From a checkpoint of a small transformer trained on Wikipedia: attention and MLP in parallel.
Each number is 50 + 15 x the weight over its row's rms, rounded and kept within 0 to 99. Layers, rows and columns count from 0. The size before them is the row's rms in percent of the matrix's.

# layer 4 MLP up, 640x160, rms 0.144, rows 518-561, columns 0-79
099:38 42 40 51 48 72 41 39 45 62 68 22 53 52 70 28 57 36 78 49 25 62 82 61 52 43 65 70 38 18 76 75 40 56 39 60 37 45 47 68 43 60 59 43 47 29 25 36 13 74 30 51 49 42 47 53 45 56 69 40 66 21 23 60 42 34 55 53 36 61 36 53 44 52 54 49 44 83 41 57
099:45 56 68 43 51 70 53 72 52 20 68 60 72 66 66 59 58 26 73 54 44 36 60 49 56 68 34 47 78 60 28 47 66 59 73 46 55 55 73 19 44 49 70 63 61 51 37 38 40 65 59 56 35 46 34 47 59 39 67 50 46 35 44 44 39 44 51 28 40 41 70 27 63 34 68 59 56 46 65 56
094:46 28 62 41 25 51 40 54 65 51 71 48 68 47 48 43 41 57 62 46 21 36 61 40 54 45 47 40 36 41 44 56 54 25 52 59 64 17 39 67 70 65 45 51 47 39 57 53 64 46 57 51 40 31 25 61 54 51 49 26 19 66 51 71 49 61 60 27 60 34 75 51 69 67 63 61 42 80 30 64
098:56 37 56 73 67 25 39 06 40 43 41 57 50 42 89 34 57 59 56 51 75 83 33 55 51 68 31 81 54 64 73 28 80 69 48 58 33 50 37 33 56 39 52 47 50 64 35 76 57 67 43 53 49 46 59 70 44 23 27 46 61 41 62 68 45 26 43 69 36 53 63 44 55 71 31 29 71 40 63 21
106:37 40 60 54 60 55 66 73 54 73 59 78 41 50 55 29 62 52 27 76 55 61 41 79 37 54 50 62 52 16 62 44 66 34 44 48 52 46 53 55 39 34 30 41 33 46 08 35 48 29 37 49 51 35 55 44 57 58 53 60 50 54 52 64 73 35 23 79 78 57 33 54 51 45 44 66 46 54 42 67
106:40 36 27 44 84 52 70 45 76 47 32 85 72 43 62 33 32 42 40 50 54 35 43 43 62 64 52 52 97 39 48 55 66 52 36 50 53 62 57 50 42 54 18 33 21 52 47 38 66 51 53 88 59 50 19 64 37 77 66 57 43 54 22 41 74 37 59 41 27 19 40 36 41 66 64 36 57 42 56 53
091:42 40 50 29 52 27 62 46 72 69 57 52 50 53 58 57 55 44 46 31 18 37 45 53 65 31 52 50 37 38 65 41 33 62 60 68 50 50 32 65 40 56 23 56 52 42 85 62 61 64 26 32 47 76 48 47 58 64 35 41 71 20 56 59 43 58 60 50 66 24 58 40 82 57 70 43 27 50 50 31
104:26 48 55 44 51 37 28 57 56 40 66 53 23 49 64 40 52 26 51 62 61 60 75 43 58 40 44 33 59 50 32 28 55 92 42 44 57 53 21 50 39 39 51 42 74 72 49 61 70 80 48 59 63 75 33 48 64 58 48 47 47 63 30 26 29 58 36 56 42 23 49 71 55 55 39 21 51 50 42 37
104:49 38 63 76 63 60 37 47 46 44 52 50 63 71 68 44 77 73 60 47 56 62 63 56 99 61 42 50 53 61 69 43 58 28 40 09 86 49 55 27 58 34 66 51 34 34 22 40 52 53 48 69 51 53 61 39 74 39 47 25 43 49 57 55 70 39 44 60 53 54 65 54 57 64 50 46 47 40 46 49
091:56 67 19 48 53 26 56 44 73 23 83 40 61 70 28 47 74 44 62 85 56 35 20 29 37 47 53 48 44 54 33 40 52 27 23 34 63 55 81 44 80 39 27 47 49 49 38 68 73 44 42 42 20 53 41 51 41 74 30 41 65 42 46 57 50 61 52 34 53 43 68 34 72 60 57 37 52 50 64 59
099:27 86 38 43 37 41 67 55 45 58 57 45 54 57 70 81 32 43 46 43 18 31 45 55 29 81 59 62 48 54 52 37 67 51 52 82 57 62 58 36 49 64 37 42 54 53 42 63 42 49 51 35 68 31 30 89 54 68 58 24 52 46 44 39 55 50 69 38 52 31 49 33 65 50 55 46 47 50 74 41
097:58 40 46 87 32 20 48 66 87 60 40 42 59 61 66 26 40 57 67 42 29 47 55 25 34 71 67 51 56 55 69 54 32 35 36 42 51 68 62 37 74 24 41 43 36 71 38 50 39 47 41 22 46 35 59 32 52 41 31 56 78 42 68 60 39 31 93 37 53 63 47 43 35 31 31 44 34 50 70 73
108:46 45 49 47 47 33 47 64 38 46 45 42 33 77 61 72 50 53 37 41 35 73 19 41 52 37 27 29 75 32 82 60 64 52 52 90 54 62 43 53 82 53 26 26 50 62 78 50 56 47 54 67 62 64 42 48 35 48 34 45 41 56 43 27 71 57 50 48 47 35 56 42 45 37 59 68 51 23 65 33
102:69 48 59 58 57 57 32 38 38 28 82 63 64 41 41 29 49 50 57 32 49 30 35 25 35 41 46 41 67 73 60 36 47 74 61 76 50 52 54 47 35 66 56 48 39 51 66 14 31 71 18 66 48 60 43 87 66 83 39 89 30 78 27 46 52 84 29 45 42 66 59 51 61 46 35 56 40 44 50 42
094:23 47 16 50 53 57 57 48 39 21 55 48 55 74 44 62 52 43 39 41 34 37 37 50 48 53 65 59 65 48 30 70 10 45 74 67 63 47 37 04 62 80 55 46 49 47 41 68 51 51 22 43 38 46 43 44 45 76 56 55 41 51 49 75 38 44 68 85 20 55 67 42 48 33 51 66 53 60 50 50
099:49 78 34 49 53 31 61 19 78 54 69 68 35 44 30 45 23 54 42 49 65 25 47 63 50 57 24 54 57 48 65 61 32 35 57 50 60 36 64 52 41 41 54 55 45 30 43 52 64 38 39 44 76 63 64 78 35 61 40 37 75 43 32 62 35 58 54 37 64 63 46 48 42 81 41 73 68 26 35 36
104:61 57 48 53 66 69 51 28 19 57 46 68 46 31 53 40 52 34 39 72 33 39 75 46 66 44 22 54 41 43 42 46 52 34 55 34 38 58 50 47 65 68 52 48 55 19 51 68 58 61 99 56 66 69 57 54 39 33 50 43 37 32 26 30 50 21 54 64 74 21 30 44 63 49 55 67 27 34 52 73
092:72 46 60 74 65 44 40 48 45 66 58 68 72 45 31 43 46 42 40 46 43 58 52 25 73 42 65 69 41 55 33 18 67 62 49 58 33 20 43 39 58 53 54 59 50 54 83 51 14 71 57 43 53 56 38 31 46 30 62 41 42 58 42 53 42 39 58 69 42 94 66 41 50 59 42 74 68 64 58 55
099:45 47 35 41 48 70 50 29 47 78 47 13 57 68 12 61 68 49 48 60 66 58 49 60 55 69 52 49 59 55 35 78 16 47 53 17 51 57 26 31 44 58 45 36 47 69 61 54 50 56 69 50 51 40 30 41 63 59 54 33 39 39 34 56 43 55 28 40 37 25 66 81 82 22 41 64 49 69 65 45
092:61 61 29 48 52 50 35 51 14 40 41 47 48 66 22 22 52 81 41 66 73 38 43 62 59 51 54 80 58 63 61 68 70 50 53 67 37 63 48 51 57 32 53 24 53 53 57 30 46 37 35 59 36 37 48 38 62 10 61 28 71 79 33 69 40 43 67 36 32 27 47 42 20 47 56 59 47 38 44 64
106:28 57 54 70 45 44 56 55 70 63 38 80 56 64 64 64 73 61 34 53 62 65 59 51 48 41 69 36 56 49 46 46 47 44 36 26 49 58 60 49 40 16 40 46 51 49 27 57 31 44 55 45 56 52 35 40 74 51 30 38 43 54 34 50 77 62 38 47 80 46 56 48 58 65 68 36 21 36 28 79
094:63 47 30 53 91 64 50 51 30 51 74 41 59 47 65 50 50 29 59 49 42 37 92 43 46 50 22 42 53 61 43 42 47 46 41 37 47 43 20 70 33 43 54 39 64 72 46 44 49 17 42 47 28 60 46 58 40 49 36 69 54 31 49 33 71 54 68 37 25 48 53 46 47 44 37 87 33 36 69 59
100:46 53 54 60 16 28 42 11 41 45 40 59 67 54 50 37 63 77 81 47 15 55 56 73 82 52 55 59 67 62 44 28 59 44 51 48 57 57 61 64 65 34 67 67 48 73 47 40 59 34 60 45 53 48 39 73 45 55 55 32 50 52 63 47 49 41 39 68 51 30 33 52 35 50 28 58 53 43 37 77
095:45 64 52 27 61 71 79 54 48 51 42 49 64 52 49 47 32 76 56 57 37 69 61 62 58 51 33 65 51 19 60 57 59 83 42 38 70 67 54 33 53 52 54 35 42 53 50 63 60 41 41 43 33 71 14 58 35 49 38 73 55 60 44 52 41 51 32 51 58 65 42 42 54 83 38 24 58 55 35 54
097:31 00 62 33 20 39 92 20 45 56 49 36 48 50 48 53 43 38 54 29 10 52 68 52 49 59 38 62 54 38 76 62 82 43 63 56 56 34 41 45 44 25 71 67 41 63 57 49 44 58 56 53 61 63 63 56 56 63 54 46 84 57 65 50 55 42 45 50 57 48 50 75 61 68 59 44 56 53 38 35
098:33 40 41 34 57 38 31 53 64 48 49 44 53 69 67 69 51 67 56 18 80 63 49 45 43 59 41 36 60 44 70 76 51 31 42 37 37 68 40 30 86 45 53 69 43 71 41 46 29 46 41 48 43 37 37 66 55 70 49 41 31 39 42 41 56 41 61 44 39 37 45 60 56 86 40 48 50 48 66 50
099:52 49 74 50 32 42 40 49 63 51 36 31 34 39 70 59 73 73 51 57 36 53 39 45 41 45 33 33 53 44 48 57 57 43 68 56 56 30 18 52 36 52 41 32 51 45 54 81 31 54 44 34 09 55 63 55 38 70 26 56 40 60 55 25 71 86 52 54 86 38 50 34 42 51 49 59 63 52 52 62
107:53 59 39 52 80 51 67 51 78 76 43 53 66 76 58 49 56 55 45 52 48 73 28 39 65 39 53 46 42 55 43 59 45 18 70 21 63 69 23 52 50 60 48 08 58 58 50 50 52 45 38 51 46 29 52 40 25 27 44 61 53 42 59 41 65 61 48 59 37 42 55 56 47 47 62 31 42 17 40 68
102:58 43 19 43 70 42 36 70 52 16 32 54 66 39 67 62 60 74 48 64 66 41 57 69 61 37 25 49 60 54 68 54 41 69 49 83 64 61 52 51 49 24 14 41 36 73 36 42 49 61 64 49 50 43 11 50 72 35 22 57 42 40 35 53 38 42 34 38 43 67 62 32 39 58 62 44 59 32 83 70
100:14 50 62 40 53 45 46 35 39 56 70 74 30 51 48 42 47 53 72 47 41 37 34 41 55 30 66 47 46 50 71 26 54 71 48 39 19 29 53 50 54 61 58 25 29 64 34 39 77 37 99 59 58 35 29 33 39 44 22 53 67 66 39 47 66 45 68 48 49 19 40 50 63 35 85 66 56 50 53 59
090:44 52 36 33 51 51 66 31 47 57 60 29 47 45 30 52 71 68 62 69 46 39 55 59 52 52 47 72 47 78 45 63 47 42 84 60 63 63 25 32 46 41 69 41 40 54 19 24 55 58 64 41 66 38 67 74 22 39 61 67 59 37 54 58 43 70 51 14 31 42 40 66 55 56 42 36 43 54 54 41
090:46 28 64 51 56 61 32 77 84 61 50 26 43 46 26 52 70 48 65 27 57 44 37 49 75 31 62 99 17 60 40 49 43 15 91 66 54 66 53 47 62 59 29 81 60 52 44 49 57 44 70 40 50 57 78 53 53 32 68 52 09 43 38 79 38 56 54 49 57 49 20 57 55 37 58 56 71 40 52 27
094:35 49 55 25 52 38 36 72 64 38 66 38 68 53 23 72 47 44 41 33 43 67 20 25 56 30 49 58 50 35 76 38 49 54 37 64 51 74 73 56 67 61 37 45 53 75 60 49 32 65 43 40 48 43 56 50 49 23 53 38 63 47 52 58 62 51 48 45 58 45 42 28 50 55 52 47 54 37 51 45
100:51 64 48 54 46 50 54 60 36 48 55 60 48 25 31 49 68 42 51 84 81 45 24 70 59 55 26 87 59 52 48 64 58 45 62 44 67 49 53 57 74 41 37 60 49 62 40 44 52 44 52 32 43 77 81 42 56 55 71 27 28 29 48 39 55 14 79 60 71 65 59 48 32 38 38 55 56 33 20 85
102:50 58 26 43 52 51 70 34 38 68 29 41 75 72 45 17 70 52 71 60 57 37 56 35 74 51 51 41 25 57 49 35 59 73 42 66 49 34 33 64 20 42 68 65 63 57 53 27 65 22 55 43 47 89 41 35 43 47 67 56 71 49 40 61 28 18 51 53 60 74 76 33 55 39 48 42 52 40 22 46
089:65 44 35 64 70 44 71 37 27 41 59 60 30 29 40 22 58 43 57 36 49 57 56 44 28 50 45 45 38 39 44 35 46 44 47 75 47 45 40 54 41 36 48 48 82 72 61 68 22 40 43 53 65 37 63 35 45 52 67 57 67 44 34 59 50 66 41 50 31 43 19 37 69 41 37 62 53 35 59 31
106:51 52 59 39 47 61 40 23 46 49 59 39 51 40 45 43 91 70 47 36 48 61 39 49 42 43 31 51 61 75 42 51 52 52 44 72 26 26 55 47 55 51 60 41 54 68 74 41 46 35 38 32 56 45 36 31 45 54 29 48 37 47 43 81 47 44 32 44 44 48 57 43 54 19 48 86 23 49 80 35
099:27 38 34 51 61 56 08 81 53 62 30 84 37 52 56 58 50 66 56 56 48 55 13 56 50 48 54 35 51 43 50 28 53 41 63 52 43 31 59 62 59 42 34 42 39 66 48 44 50 15 47 62 65 53 56 49 60 41 55 61 41 53 43 18 40 53 43 66 69 42 52 59 89 49 65 58 61 99 40 49
101:61 46 80 58 42 57 38 49 38 52 48 55 69 28 62 42 62 80 67 48 22 44 46 40 48 66 52 69 50 19 48 29 49 75 35 40 51 74 62 70 33 43 37 54 40 50 67 32 32 67 61 59 68 50 39 44 60 41 36 87 59 59 56 55 66 54 43 70 72 27 50 57 22 47 24 37 68 75 53 28
103:65 54 59 61 71 52 59 49 38 62 76 60 35 63 55 26 64 79 76 37 75 36 53 50 66 56 57 83 56 48 57 62 24 62 19 60 32 43 55 32 48 60 28 54 48 48 38 60 62 69 49 33 29 21 62 47 46 56 16 50 45 51 44 43 39 36 37 44 66 44 61 56 46 73 63 47 73 46 29 47
097:40 40 43 34 50 66 18 53 60 81 53 19 30 58 37 34 39 22 54 36 30 67 47 75 31 41 35 57 62 51 39 62 15 59 63 74 61 50 48 77 38 37 67 47 54 44 44 49 23 64 78 47 31 56 63 44 81 79 56 56 25 60 68 43 52 46 41 35 38 55 22 69 36 25 55 45 37 67 65 82
098:67 21 48 36 61 31 48 54 77 51 76 25 44 73 38 57 30 48 72 33 39 31 42 63 48 42 48 48 53 74 85 65 66 61 47 35 61 42 33 63 46 30 44 56 40 38 65 32 24 44 61 53 60 50 49 22 30 50 43 47 66 64 61 47 40 29 38 33 49 38 52 63 65 58 67 63 53 54 64 21
104:54 40 93 42 53 38 51 43 44 38 58 64 52 46 27 45 57 46 55 48 69 36 60 56 70 39 44 42 78 47 65 39 49 32 53 54 34 56 75 39 41 43 51 49 30 26 55 34 61 69 48 73 58 44 59 67 44 51 44 49 30 29 48 76 42 40 71 49 43 52 52 66 73 46 81 52 63 52 70 50
107:50 30 33 59 48 41 53 63 45 42 41 75 63 30 54 42 49 71 52 67 45 34 66 62 34 51 65 71 68 22 58 66 52 49 30 35 40 97 78 37 71 74 29 41 14 49 56 46 47 30 47 37 54 61 68 47 56 54 42 82 48 39 39 26 26 64 39 49 72 43 62 72 64 50 55 38 50 60 36 62
# layer 4 MLP down (transposed), 640x160, rms 0.142, rows 518-561, columns 0-79
093:68 75 54 63 61 62 78 44 69 29 49 48 58 83 52 39 46 63 38 74 66 54 41 55 22 60 42 55 62 65 38 34 30 29 68 53 49 48 64 32 54 45 40 48 37 64 83 78 83 56 50 51 60 77 50 48 59 48 48 57 40 64 66 75 67 60 57 48 46 46 46 32 34 65 53 62 45 30 45 77
099:67 50 56 47 41 62 29 33 55 66 55 59 36 45 32 43 68 67 46 60 42 36 45 41 47 56 68 77 59 26 65 61 52 59 53 38 73 39 46 47 41 40 51 59 44 40 47 58 48 42 52 36 32 34 67 59 42 13 60 32 61 54 34 55 58 58 62 85 73 34 25 71 48 36 33 36 64 53 44 74
090:67 30 39 59 66 40 70 29 42 52 57 44 50 64 33 52 80 42 42 55 77 62 41 48 83 47 55 39 66 27 65 42 38 35 34 39 65 53 71 40 32 38 41 30 39 25 37 45 37 64 37 60 56 88 59 45 63 38 36 65 34 56 18 26 58 54 51 50 16 59 36 32 52 47 41 43 65 17 40 66
100:66 58 10 34 39 38 37 57 36 45 38 71 32 48 55 48 33 57 39 50 51 59 40 40 44 61 49 31 47 50 74 61 43 50 52 61 84 46 37 69 60 60 88 76 49 73 52 48 42 34 48 41 47 56 77 21 30 48 62 43 43 55 42 49 35 38 52 48 48 29 56 50 35 40 50 74 64 37 08 61
077:69 50 56 54 40 37 87 30 48 63 44 51 39 80 68 46 29 74 43 62 27 31 57 41 37 51 70 58 50 76 51 78 42 70 55 44 35 53 50 54 60 62 45 66 36 62 63 59 70 75 80 68 38 63 55 47 68 54 49 49 56 44 61 65 65 59 45 27 13 61 67 37 50 58 33 51 61 62 58 48
097:41 57 58 57 33 57 35 51 54 62 53 32 38 48 33 78 38 48 66 70 42 56 37 48 65 45 33 40 00 93 61 51 31 61 56 46 61 34 49 75 86 59 71 36 56 34 07 62 47 41 44 11 63 45 74 31 85 53 29 45 40 47 72 65 28 52 46 70 74 52 46 50 64 56 56 63 44 59 50 60
094:18 60 60 37 69 46 51 42 59 35 38 63 31 55 60 73 72 42 56 28 44 58 66 58 42 50 52 32 46 52 52 70 31 69 51 26 54 28 79 25 64 34 37 41 53 62 35 56 39 46 63 24 34 44 58 40 50 60 61 39 59 69 47 44 49 43 36 50 78 39 55 44 61 35 56 50 54 77 26 41
096:70 57 65 32 46 35 51 40 47 38 54 40 53 42 56 31 70 74 26 51 66 43 49 64 43 42 59 47 71 13 37 70 41 66 59 45 49 66 60 46 57 59 59 46 39 51 40 64 37 53 62 37 39 71 34 52 44 66 27 62 31 47 83 60 53 53 48 24 33 75 84 65 74 20 60 57 37 57 54 32
101:20 55 46 38 59 58 63 63 61 69 48 38 34 52 54 39 53 42 45 70 41 50 38 62 33 59 68 69 65 38 52 60 36 69 28 53 15 46 67 23 49 79 47 73 53 31 58 14 60 78 36 46 52 18 47 31 28 37 28 49 55 55 67 27 44 47 43 60 34 52 45 74 54 57 47 66 52 35 20 25
095:47 67 45 80 40 75 80 73 30 38 47 67 82 39 54 29 46 35 34 61 55 57 66 27 58 39 80 55 54 22 70 53 48 66 55 36 45 32 44 39 23 72 36 42 85 00 63 39 50 82 56 42 31 43 60 48 49 47 48 28 34 40 62 35 45 51 74 44 31 55 55 26 32 39 54 53 43 50 70 45
109:47 08 51 45 54 24 52 35 81 21 38 48 37 42 50 68 77 62 42 58 52 39 34 59 60 54 22 42 38 42 60 51 84 67 66 37 37 64 28 54 47 47 38 32 43 53 63 44 60 74 32 78 14 62 42 38 69 58 65 53 57 51 17 37 60 64 52 50 72 37 62 48 35 91 33 50 58 32 62 43
098:58 55 54 42 64 40 57 42 29 57 57 56 46 48 50 43 67 56 67 64 58 42 63 67 50 29 78 61 10 64 44 52 63 53 35 59 53 21 36 64 22 73 55 37 48 34 65 39 49 43 49 46 65 66 45 41 53 67 47 45 28 71 55 21 49 75 33 56 50 45 52 53 47 76 54 38 46 49 76 44
102:41 51 64 39 46 29 27 50 37 52 55 51 43 50 47 73 54 55 40 84 39 39 29 51 21 43 42 48 29 51 65 51 33 57 38 67 60 38 53 52 52 57 67 55 07 46 50 56 39 64 68 66 69 45 44 52 47 51 61 63 47 41 64 53 62 56 62 40 16 35 25 34 67 57 58 56 61 55 66 55
099:49 72 38 51 56 57 46 54 29 63 44 66 45 26 50 52 58 60 43 49 64 44 48 29 60 37 51 76 26 34 72 63 57 43 53 79 43 50 82 36 52 40 46 60 43 66 35 38 90 68 80 18 65 46 20 38 62 50 87 41 50 47 53 60 57 21 42 51 45 43 61 65 49 65 39 74 44 36 36 56
096:58 35 53 47 43 66 67 52 42 37 53 42 59 75 32 87 42 54 52 59 53 47 67 75 39 50 28 67 82 63 25 38 51 60 30 53 56 45 48 47 47 28 54 49 58 34 57 26 52 52 62 66 38 51 50 68 36 15 73 55 00 80 36 61 46 63 50 59 74 36 64 38 38 25 41 67 50 64 51 43
092:64 31 44 36 38 62 28 51 73 74 48 57 45 44 52 30 52 39 64 62 52 59 53 25 76 34 83 68 44 85 56 50 72 40 47 53 48 57 27 51 59 52 34 45 47 39 48 37 49 41 26 37 41 67 61 47 44 46 50 27 65 87 48 58 39 54 21 60 14 40 51 39 61 50 45 66 23 61 56 49
106:62 52 54 49 49 68 59 22 71 50 50 64 35 31 58 65 45 59 45 74 57 47 94 37 55 51 82 55 59 13 61 27 46 15 40 41 47 58 49 55 70 38 33 58 57 35 51 52 37 74 74 50 59 49 77 35 17 58 54 26 43 57 41 68 39 44 56 58 37 41 60 48 52 34 40 49 23 63 39 38
099:64 49 43 39 65 62 46 27 46 31 60 47 56 42 47 63 39 43 76 70 78 53 20 79 47 50 48 38 61 47 29 41 74 45 42 70 40 52 84 42 43 37 88 94 53 44 45 56 43 70 84 45 55 59 54 51 50 45 38 62 61 44 66 62 26 49 48 89 37 50 54 73 26 79 59 44 51 71 53 71
102:37 54 43 32 44 49 56 57 45 52 29 55 82 28 55 40 31 45 57 80 42 57 53 61 31 29 30 23 53 64 64 44 39 62 29 32 33 40 38 62 58 59 51 51 69 53 60 45 36 59 42 65 46 95 53 52 29 19 26 40 39 60 43 53 47 50 48 48 39 65 39 85 46 52 33 21 41 17 64 73
096:59 50 86 53 60 58 65 45 62 50 56 67 62 37 58 69 59 31 47 59 50 49 61 62 27 67 89 41 62 26 34 53 77 40 82 40 52 50 63 40 74 80 54 56 56 45 79 36 61 51 63 34 69 32 43 40 52 68 50 33 40 30 66 58 51 57 62 70 64 48 38 52 67 62 64 44 52 42 66 58
089:71 38 49 27 53 49 48 50 47 30 71 31 36 53 22 41 32 48 46 57 36 51 55 34 42 60 35 53 38 58 71 69 68 41 43 70 53 46 33 51 65 52 40 35 38 55 41 30 40 50 41 88 38 36 65 53 20 25 77 56 51 79 41 48 37 57 64 44 21 72 75 42 42 36 38 62 51 57 38 22
096:48 12 56 53 55 48 62 43 48 50 38 47 54 32 58 69 35 28 67 53 37 59 54 25 49 46 69 63 50 40 50 58 66 39 56 61 52 57 52 50 44 81 61 34 53 57 56 59 57 57 71 52 38 44 44 62 56 31 30 30 33 54 25 52 59 31 17 65 30 42 32 56 72 69 52 47 53 31 57 51
100:56 78 58 69 44 43 34 54 41 24 56 48 64 62 47 20 32 34 48 67 42 77 29 53 25 46 43 47 45 71 51 40 55 31 56 78 37 53 68 42 45 34 59 28 39 50 24 65 51 41 65 46 52 50 65 02 61 62 55 27 31 48 56 31 78 64 81 34 57 40 20 56 45 49 44 60 25 55 57 84
095:48 54 70 86 54 26 45 58 69 32 45 19 43 44 46 55 30 81 48 54 81 99 65 54 53 70 47 54 36 46 59 60 06 84 50 72 49 40 54 45 48 62 59 40 27 42 35 57 62 55 59 27 29 47 64 46 90 58 69 41 27 51 66 60 38 50 47 53 49 47 40 60 39 39 41 66 52 63 16 40
106:53 65 44 70 23 26 28 51 48 13 58 70 47 41 64 55 37 45 35 65 65 48 15 35 24 56 60 51 41 36 45 43 35 82 52 37 37 64 53 66 45 46 60 39 50 50 44 79 71 55 74 46 45 52 49 65 63 34 33 41 42 42 48 60 47 28 67 49 54 22 59 48 82 23 56 40 21 57 44 51
104:51 48 69 44 42 71 61 47 35 23 30 65 55 43 33 50 52 50 80 22 72 58 35 77 69 45 53 63 40 59 45 40 55 46 22 42 48 52 62 40 21 33 47 53 62 37 75 45 47 46 59 17 35 57 29 48 71 53 53 35 69 62 61 59 35 46 57 45 53 58 65 48 48 56 43 31 36 47 28 59
100:62 35 43 36 62 40 59 60 44 73 56 54 48 64 27 56 50 37 50 48 90 59 69 62 40 63 31 44 60 66 35 37 31 64 90 27 62 49 60 49 54 48 54 37 76 47 47 49 33 57 36 59 56 28 53 63 67 36 58 41 45 62 49 52 49 59 73 65 54 38 47 70 50 57 63 49 45 54 49 43
115:65 72 38 72 51 52 45 57 43 31 60 72 67 39 55 54 49 57 44 22 40 43 23 36 84 52 49 74 55 26 62 61 59 22 75 60 33 56 40 54 25 66 55 63 54 66 43 68 31 31 38 38 56 90 44 59 34 32 23 33 42 28 39 65 49 45 41 69 65 65 23 42 54 48 28 40 17 56 74 40
093:63 26 33 65 61 35 74 69 46 59 70 58 41 34 64 38 42 67 55 14 42 53 75 75 42 63 85 35 51 39 55 58 49 40 37 53 56 35 66 52 54 59 60 45 69 60 62 62 34 64 64 62 41 52 61 50 34 48 84 65 45 72 40 43 40 66 65 78 34 51 39 25 62 47 21 55 39 80 07 39
098:37 51 31 55 67 43 46 80 34 48 59 57 64 45 68 40 61 58 69 66 68 63 42 50 00 60 41 63 58 51 63 59 43 61 60 56 61 58 38 49 82 60 87 57 42 42 51 49 32 50 61 26 52 43 65 62 71 53 61 44 49 39 56 52 21 65 49 64 51 36 63 64 53 41 13 51 37 64 55 20
090:60 43 66 72 48 51 38 61 49 42 37 42 52 58 70 40 68 33 61 30 44 37 26 60 66 57 52 09 68 40 93 47 45 38 29 36 51 37 83 45 53 29 65 58 49 48 42 64 42 37 53 50 45 44 57 50 67 61 52 68 39 48 56 62 42 52 47 52 46 74 47 46 69 31 58 42 49 59 43 60
102:70 60 39 46 33 31 46 44 38 40 23 37 56 36 39 64 48 44 53 51 33 54 32 59 59 32 46 40 34 45 34 67 47 26 65 51 68 35 59 43 66 27 62 64 59 43 39 62 47 78 43 39 42 45 19 57 37 50 74 37 55 76 37 63 52 66 41 75 48 29 73 43 38 42 32 47 98 28 04 34
102:60 51 66 21 38 80 32 72 55 43 50 40 65 55 80 58 49 30 63 50 55 30 51 50 56 52 51 49 51 62 62 10 40 43 38 52 60 63 66 68 25 86 37 51 32 52 32 63 47 43 63 45 66 31 47 61 64 36 73 10 66 22 69 62 57 55 51 45 38 72 59 42 56 52 35 39 47 83 39 20
104:62 53 64 61 52 32 79 14 59 77 47 58 60 47 60 45 65 36 47 47 50 67 51 42 33 44 26 51 34 29 67 57 43 32 57 54 32 48 72 72 63 65 20 61 43 39 47 44 64 42 38 23 58 41 50 55 32 59 35 31 46 64 59 49 49 15 35 65 39 43 72 69 58 38 59 44 34 76 66 53
102:33 45 53 36 62 49 46 53 37 50 58 78 51 45 58 85 75 45 42 29 76 48 50 65 32 52 57 46 56 63 56 48 58 38 51 54 55 54 37 41 44 26 42 58 39 46 30 36 46 20 39 43 43 59 76 52 67 48 44 75 66 75 45 50 77 55 46 42 38 37 70 75 51 24 75 32 25 44 72 78
083:19 46 61 61 33 53 27 58 53 60 15 46 42 52 65 61 43 58 40 55 41 36 52 64 60 72 59 45 60 44 35 57 35 46 52 37 49 57 45 31 51 66 50 54 31 47 29 46 47 50 63 53 14 43 48 58 66 51 15 57 51 51 56 28 35 40 59 18 53 54 40 69 44 38 43 57 59 68 48 87
102:33 43 59 64 49 08 67 60 57 53 52 71 56 51 76 63 40 39 63 42 55 31 43 44 59 62 43 36 53 77 68 67 57 46 50 64 65 37 50 36 49 70 61 45 14 40 41 80 60 49 64 54 36 74 65 55 66 45 49 42 16 65 82 45 31 48 69 76 31 45 39 55 52 81 67 37 52 47 24 59
105:58 63 43 54 30 47 67 67 43 49 51 41 53 59 51 47 41 40 32 41 26 68 57 43 75 70 13 29 53 47 33 63 55 70 45 56 46 55 64 49 82 46 52 37 55 24 50 58 37 36 55 71 51 55 52 71 25 71 43 48 77 50 41 46 36 44 79 52 51 60 68 43 17 37 54 69 44 56 59 72
101:61 47 56 58 53 66 45 42 40 41 61 33 66 37 61 30 30 66 24 28 47 56 58 42 43 40 66 49 28 24 45 78 25 54 69 46 52 36 28 34 42 29 43 42 41 66 34 32 72 28 48 29 39 59 79 53 54 56 55 40 46 64 67 42 43 64 66 11 62 48 43 31 75 39 68 48 39 36 57 75
103:75 43 48 76 41 53 65 61 57 69 32 35 83 59 36 60 42 40 09 58 32 77 57 46 49 56 37 48 47 52 44 78 67 58 42 42 60 44 50 63 59 28 53 17 16 47 60 40 23 45 52 55 30 60 49 37 61 31 27 36 75 55 46 35 85 43 58 42 29 28 51 37 60 35 43 56 46 61 41 65
090:67 33 51 59 34 69 71 29 69 67 46 60 77 65 78 52 35 70 27 56 56 57 60 31 69 47 33 58 45 71 68 60 81 36 47 45 51 63 56 32 55 40 49 25 50 40 51 38 41 44 34 53 61 27 50 31 52 49 66 65 73 66 24 62 48 36 51 43 38 58 79 60 39 50 44 50 53 48 34 47
100:58 80 54 48 53 56 45 72 40 54 33 48 60 47 68 59 75 50 31 57 58 33 36 64 70 18 39 46 82 52 45 65 53 07 57 52 66 50 49 41 33 48 37 41 68 56 39 69 36 61 73 54 52 32 48 56 71 31 37 56 44 73 38 53 24 47 62 74 70 61 52 59 46 44 25 27 59 67 31 61
110:43 46 78 32 42 56 59 54 39 58 35 43 66 78 35 52 43 42 41 28 44 28 87 39 45 34 42 40 36 37 59 76 47 38 61 46 43 74 58 20 47 66 59 40 35 59 71 51 48 52 64 52 75 30 77 54 65 72 77 29 58 72 56 40 48 49 35 29 36 32 27 41 51 52 31 64 57 62 59 49
095:44 66 47 40 62 53 54 51 58 44 52 83 33 41 40 66 48 45 40 18 89 54 60 60 45 47 39 49 55 68 57 24 61 70 51 64 80 50 38 53 56 45 44 29 51 29 48 64 59 36 50 62 35 45 59 31 29 38 56 17 58 37 27 52 50 50 61 45 32 75 55 66 60 34 29 49 58 38 36 43